Part of a small language model's weights: attention and MLP in parallel.
Each number is 128 + 24 x the weight over its row's rms, rounded and kept within 0 to 255. Layers, rows and columns count from 0. The size above them is the row's rms in percent of the matrix's.

# layer 2 MLP down (transposed), 3072x768, rms 0.0282, rows 314-326, columns 128-255
size [102 108 102 102 100  99 104 119 100 108 106 116 105]
[[151 149 121 175 112 177 124 133 122 128 117 141 138 151 148 163 137 166 144 130 117 148 140 136 113 149 163 161 108 121 104 116 158 101 144 130 148  98 141  93 133 126 149 157 105  99 100 151 125 129 131 167  67 131 112 160 149 157 113 141 120 113 136 147 146 113 112 135 143 117 137 117 158 147 158 161 133 138 137 132 122 101 122  90 132 109 117 132 152 145  78 118 140 101 113 103 129  94 131 157 124 143 132 117 108 107 137 118 120 117 122 162 131 126 135 109 148 129 127 181 124 139 183 125  95 127 163 142]
 [ 97 128  92 139 133 110 131 104 126 145 139 125 106 120 128 154 137 128 148 150  98 135 113 133 104 134 141 118 139 133 119 151 125 112 113 148 132  64 100 108 106 152 146 117 147 114  91 116 165 119 106 154 174 127 137 145 170 116 156 112 114 150 157 135 106 152 106 112 177 143 100 121 123 151 122 138 145 135 127 136 101  86 116 118 102  97 105 116 166 170  72 118 113 147 121 138 127 137 109 121 152 133 128 127 112 131 154 161 108 150 135 148 109  84  95 157 137  83 107 151 112 104 134 160 103 135 133 143]
 [133 152 127 134 145 111 153 148 107 151 146 126 120 138  90 114  79 110 145 140 103 130 153 102  78 116 134 111 102 131 121 103 181 102 124 187  98 124 139 160 122 155 148  96 120 131 155 142 158 148 124 129  75 132 133 160 129 136 171 126 146 145 138 127 178  77 133 139 150  78 125 170 136 154 153 132 142 135 160  77 131 108 108 141 144 110 143 120 138  94 141 106 113 160 125 119 137 157 128 132 114 113 152 138 119 135 149 150 205 108 104 149 104 116 110 124 144  92 141 139 146 140 108 133 136 124 119 128]
 [136  91 132 118 123 122 168 132 130  89 165 133  72  96 103 148  93 137 124 117 113 145 135 137  92 157 150 119 141  98 133 171 115  81 139 176 171 145  98 123 109 126  80  92 147 126 148 120 100 131 120 134 152 167 109 128 160 130 156 167 134  97  67 109 117 119 134 131 116 115 171 107 145 128 161 102 127 116 163 160 187 139  97 137 133 134 112 203  98 143 134 138 133 163 133 126 138 143  85 126 116 110 116 111 127 158 108 118 152 154 116 122 144 124  70 138 141 157 130 151 135 150 139 148 129 150 135 124]
 [128  90 130 123 144 125 112 122 141 144 109 173  92 131 172  88 127 131 110 123 145 162 159 102 111 140 122 109 128 119 138 101 135 107 119 127  99 102 119 141  85 137 161 113 141 137 148 141  89 155 146 146 132 113  76 125 136 131 144 135 172 135 164 148 143 137 130 114 141 129 133  92  86 128 155 145 118 133 116 129 100 113 163 146 129 103 165 130 100 150 146 144 143 130 147 122 119 132 142 142 153 138 168 145 100  85 114 120 146 121 162 151 126 143 135 111 121 136  96 106 110 140 153 150 132 180 175 162]
 [145 107 119 119 131 133 128 114 144 131 104 140 149 126 117 152 127 106 119 157 118 127 137 115 196 136 136 139 111  80 145 109 112 122 130 137 133 107  86 130 148 141 127 125 127 126 147 106  80  94 151 130 131 112 124 154 116 137 117 124 186  83 144 138 124 136 114 116 150 129 139 151 128 155  86 122 102 137 116 150 150 128 130 139 159 109 138 130 196 137 145 133 165 151 133 134 112 132 112 118 177 132 101  99 137 116 136 173 168 155 151 108 136 191 137 146 105  96 130 129 182 104 125 167 122 146 101  94]
 [126 114 110 153 132 131 151 142 115 193 109 152  95 111 133  54 162 103 122 145 128  84 131 176 117 124 127  90 150  84 135 119 136 146 118 107 106 155 145 149  98 113 124 149 136 160 128 142 106 133 121 132 118 158 131 120 137 105 119 120 134 130  93 139 158 119 108 122 142 121 140 116 158 168  66 138 133 120 160 121 117 101 145 127  95  89  92  94 130 154 128 121 115 110 152 118 128 140 101 149 113 116 142 128 186 135 123 129 173 102  86 125 112 107 150 176 138 110  86 136  99  80 139 126 158 137 119 106]
 [152 136 153 153 121 147 159 130 124 112  91 135 120  84 103 109 129 105 131 107 182  86 153 168 119  90 127  77 124 148 111 137 117 124 138  75  76 144 164 150 148 191 105 118 135 142 118 200 128 113 158 128  99 157 144 174 149 106 132 150  90  94 132 111 117 100 118 130 164 107 122 152 133 139 122 145  69 109 100 121 134 133 165 127 119 139 100 122 116 134 110 105 162 130 124 116 119  94  80 141 102 153 118 100 168  95 134 142 128 120  80 147 180 141 119 128 124  89 128 171 139 135 128  70 167 152 122 113]
 [123  79 135  94 157 136 173 110 126 163 146 146 145 113 125  89 130 172 118 127  82 131 105  92 141  98 103 126 146 131 163 136 143 173 102 118 135 125 111 128 162 105 112 191 146 131 118 128 145 154 127  99 145 130 111 129 181 124  87 110 126 140  84 150  95 131  99  93  71 153 105 111 173 172 113  98 123 137  95 107 161  88 110  60  99 166 141 103 123  96 121 101  98 111 137 103 138 130  80 120 145 122 122 125 113 135 156 109 150 127 144  93 189 125 144  99 141 127 121 144 142 108 173 118 126 104 120 141]
 [163 169 102 140 139 128 111 113 140 160 162 150 136 142 131  98  95 104 110 110 125 114  99 139 165 117 120 140 140 112 136 135 148 117 131 151 150 119  98 162 147 161 106 108 119 116 153 133 126 152 147 144 133 112  79 203 123 142 132 120  96 121 137 139 134 151 147 132 104 119  88 139 154 125 183 129 115 108 126 135 147 135 103 144  94 150 115 122 123 115 165 102 136 147 101  97 188 165 174 103 153 129  55 121 131  77 102 143 128 145 140 139 157 149 122 104 112 132 117 117 149 101 111 121 115 163  94 121]
 [123 107  71 150 127 144 119 159 174 110 105 116 108 174 129 161 135  98 144 114 141 122 132 148  83 145 115 139 145 151 116 119 108 163 158 136 145 168 172 121 148  85 117 119 126 145  87 148 118 148 119  97 157 171 131 106  97 141 140 143 100 163 129 105 115 124 141 100 117 101 157 103 108 129 149  97 136 117 111 114 138 121 161 158 132 108 112 137  90  70 161 112  91 154 162 148 142 112 141 134 137 127 154 149 120 109 156 122 107 113 116 156 131 160 160 130 120  77 161 135 103 142 124 174 114 136 139 145]
 [112 125 167 109 132 137 117 110 106 101 150  87 141  92 152 108 134 133  80 141 134 144  98 123 124 143 105 148 131 152 161 102 129  88 134 124 145 130 149  90 146 136 111 197 134 110 120 139 126 128 124 114 154 158 131 137 147 168 139 159 129 137 181 129 161 168 106 141 144 169 168 130 144 138 112 124 125 131 135 139  97 144 146 129 153 154 144 159 102 145 168 105 122 108 158 114 143 146 114 108 106 152 111 105  91 119 122 106 112  92 127 129 146 135 108  72 171 134 123 145 139 132 139 139 135 145 146 141]
 [135 115 144 146 128  96 140 139  85 168 119  89 176 155 114 145  96 106 138 137 108 147 150 135 121 118  93 111 127 100 117 146 111  87 111 119 147 151 103 116 152 102  96 150 125 146 104 108 123 125 107 173 160 143 155 114 120 134 129  94 165 146  99 131 112 129 124 114 132 122 109  95 163 117 125 132 161 182 126 138 143 133 159 121 109 143 158 150 138 140 127 150 156 123 130 122  94 137 110 151 120 130 122 158 122 106 122 165 111  57 103 126 117 115 137 108 106 114 166 137 133 114 147 130 116 143  98 127]]
# layer 2 MLP up, 3072x768, rms 0.0312, rows 315-326, columns 128-255
size [103 100 103 102  99 100 106 103 105 103 102 102]
[[150  98 129 123 135 139 120 120  99 112  93 136 155 135 136  72 129 113  91 121 139  96 132 117 150  92 150 134 116  97 119 103 123 113 176 143 140 131 159 106 149 141 103 123 104  89 197  98 124 103 123 129  57 116 125 142 125 129 132  73 139 122 170 142 123 138 165 110 169 158  97 154 117 101 129 109 140  86 117  94 142 119 112  87 121 108 133 149  90  68 135 131 168 108 164 146 158 173 113 115 114 146 114 141 136 112  75 117 134 129 133 160 105 120 138 142 109 120 179 125 115  73 169 129 116 192 120 116]
 [186 133 142 148 151 160 107 113  78 140 156 143 162 142 119 129 119 113 147 108 149 103 143 147 138 127  80 144 143 127 150  89 120 129 172  86 118 109 124 125 143 100 128 139  92 104 107  85 166  78 125 141 154 116 105  68 130 128 127 129 122 104 130  72 138 137 168 105  91 136 135  88 165 127 135 117 137  95  99 133 126 125 112  90 137 146 119 156 135 108 123 110 137 136 138 127 141 135 132 146 158 130 125 129 119 142  97 160 139 142  87 130 138 137 157 130 178  70 130 144 106 137 134  95 130 133 136 126]
 [168 146 143 118 131 137  80 132 100 184 149 124 126 124 120 145 154 141 156 106 151 112 117 120 146 160 167 130 126 136 144 114 153 117 173  91 148 190 111 125 150  98 130 117 117 160 157  91 111 144 116 126 148 144 101 168 108 126 101  93 112 123 127 165 132  88 106  84 146 193  67 150 141  87  92 113 127 138  99 129  82 127 116 134 150 132 130 120 110 139 126  89 144 159 121 136 159 115 123 107 132 149 131 100 106 142 128 125 117 160 139 125 131 113 124 118 164 122 102 102 121 172  91 111 158 129 114 145]
 [142 187 112 144 137 140 157 100  89 108 173 122 102 105 105 133 117 163 184 140  92 113 146 115 105 155 161  96 113 134 127 130 152 113 149 131 165 144 171 165 140 117 127 136 140 141 101 121  82 108 139 160 128  84 161 126 112 128 124 114 118 132 140 134 200 113 149 145 138 114 142 128 160 140 136 144 130 120 131 190 109 171 122 120 142 163 115 123  97 143 141 122 121 146 134 154 167 148 124 137 137 139  90 135  88 126 152 127 116 128 102  95 135 137 155 157 159 119 130 129 125 117 129 137 127 110 129 124]
 [171 124 157 143 112  91 108 139 159 135 137 124 127 143 139 147 133  80 130 117 138 125 160 107 128 195 129 123 186 130 113 118 106 121  87 129 141 138 167 148 136 137 142 143 134 132 138 102  98 117 120 136 158 119 136 153 140  90 144 143 107 119 135 111 144  83 117 146 180 136 175 137 106 105  98 132 152  97 131 116 131  89 149 164 134 157 153 135  97 124 125 137 122 105 101 146  74 114 132 158  78  90 103 125 113 121 139  96 141 113 136 117  81 125 108  86 188 135 132 138 131  86 151 123 151 153 148 150]
 [ 98 110 149  96 133 151 139  74 143 139 125  88  90 167 133 168 156 102 116 109  98 101 149 151 160 157 120 115 157 161 154 127 174 106 163 135 137 122 125 125 117 124 137  96 130 144  58 110 150 125 111 108 157 186 115 173 137 139  73 157 102 116 188 109 143 104 131 144 127 138 166 163 132 145 140  86 167 148 135 149 144 152 131 109 147 140 128 136  69 161 116 135 129 126 160 110 172 121 156 177 136 131 113 100 117 122 116 156  49 121 128 153 183 116 124 129 126  92 117 136 171 151 149 162 120 119 174 158]
 [136  97 154 155  93 157  99 157 103 118 116 144 138 132 106 122 106 107 139 124 143 148  91 122 149 128 136 127 119 110  81 158 119  75  92 114 138  84 146  72 105 103 115 146 145  78 160 131 113 101 124  93 147 105 138 133 112  78 162 158 145 109 167 142  97 127 159 109 132 155 168 136 131  88 139 148  87 164 149 120 144 122 119 118 115 110 110 144 149  82 135 150 139 190 160 128 158 134 114 157 131 138  35 148 130 137 132 116 133 109 105 141 119 105 129 126 126 123 123 102 108 109 165 115 136 114 140 106]
 [103  97 165 136 130 104 128 120 169 162 121  48 131 128 118 168 106 118 159  96 158 124 121 119 134 179 101 146 103 113 112 116  82 124 121 115 135 152 125 133 171 110 104  96 146 124 139  72 124 136 106 113 127 150 155 126  97 121 120  93 145 162 150 164  98  88 157 131 161 130 135 135 155 151 137  72 163 123 110 109 111 129 164  93 108  90 114  86 123 120 157 122 115 122 101 148 150 148 145 138 128 161 113 123 121 138 186  89 123 142 134 173 142 142 139 160 132 124 147 155  99 119 123 152 170  97 146  95]
 [111 118 158 147 137 136 104 114 106 108 163 155 100 113 114 142 129 101 103 112  99 103 116 130 112 156 139 130 142 177 125 150 108 126 101  83 122 108 112 136 102 151 115 125 118 130 155  91  92  91 141  80 130 128 148 129 118 116 140  89  93 107 129 123 146 139  97 140 143 143 146 122 128 116  97  84 119  91 142  96 133 107 140 147 134 135 158 118 138 107 131 102 125 107 166 123 102 121 142 152 121 127 214 155 169 106 103  81 155 127 133  79 151 157  86 110 114 151 151 108 105 111  93 159 149 124 133 141]
 [104  95 149 153 135 146 132  77 111 159 106 107 159 149 112 133 155 107 138 151 106 139 135 100  86 171 137 174 137 152 162 149  99 120 137 158  78 102 137 112 126 120 104 118 124 135 141  81 127 163  95 132 108  99 112  98 135 141 116  96 109 131 150 152 109 118 110 138 122 112 147 132 160  96 166 112 128 176 121 164 112  95 163 136 142 144 152 125 151 115 146 117 137 111  83 163 131 129 113 100 137  92 133 200 162 134  98 124 130 141 119  97 172 140 114 140 127 103 149 109 150 131 153 139 128 131 115 142]
 [127  69 125 132 137 177 103 106 141  98 134 117  82 138 124 118 109 145 151 123 115 159 145 125 118 182 111 142 127 158 137 134 133 114  93 108  73 112  79 122 110 148 151 152 117 135 141 140 139 150 114 123 150 116 157 129 127 123 150 104 149 118 179 160 105 141 150 117 126 166 125 108 132 119 144 141 132  97 144 142 146  94 123 182 161 120  93 152 112 110 124 108 114 134 105 107 164 128 147 138 118 141 152 117 140 117 126 143  80 137 166 148 142  97  90 140 150 145 168  80 109 138 159 110 150 168 195 124]
 [157 127 130 121 127 140 107  93 117 157 154 153 109 138 114 143 111 128 124 141  99 143 189  79 106 118 140 130 150  95 147 143  88 152 143 124 103  97  95  98 154 130 121 113 135 115 129 101 131 108 149 148  93 138 170 118 123 146 129 148 102 155  99 119 110 147 162 127 104 139  95 107 107 108 162 127 163 176 109 137 132 130  71 127 168 119 117 118  94 139 150 104 105 126  96 157 172 189 151 139 139 116 154 128 136 132 100 152 137 146 139 100 152 101 124 129 139 123 131 132 123 120  99 150 115  97 155 123]]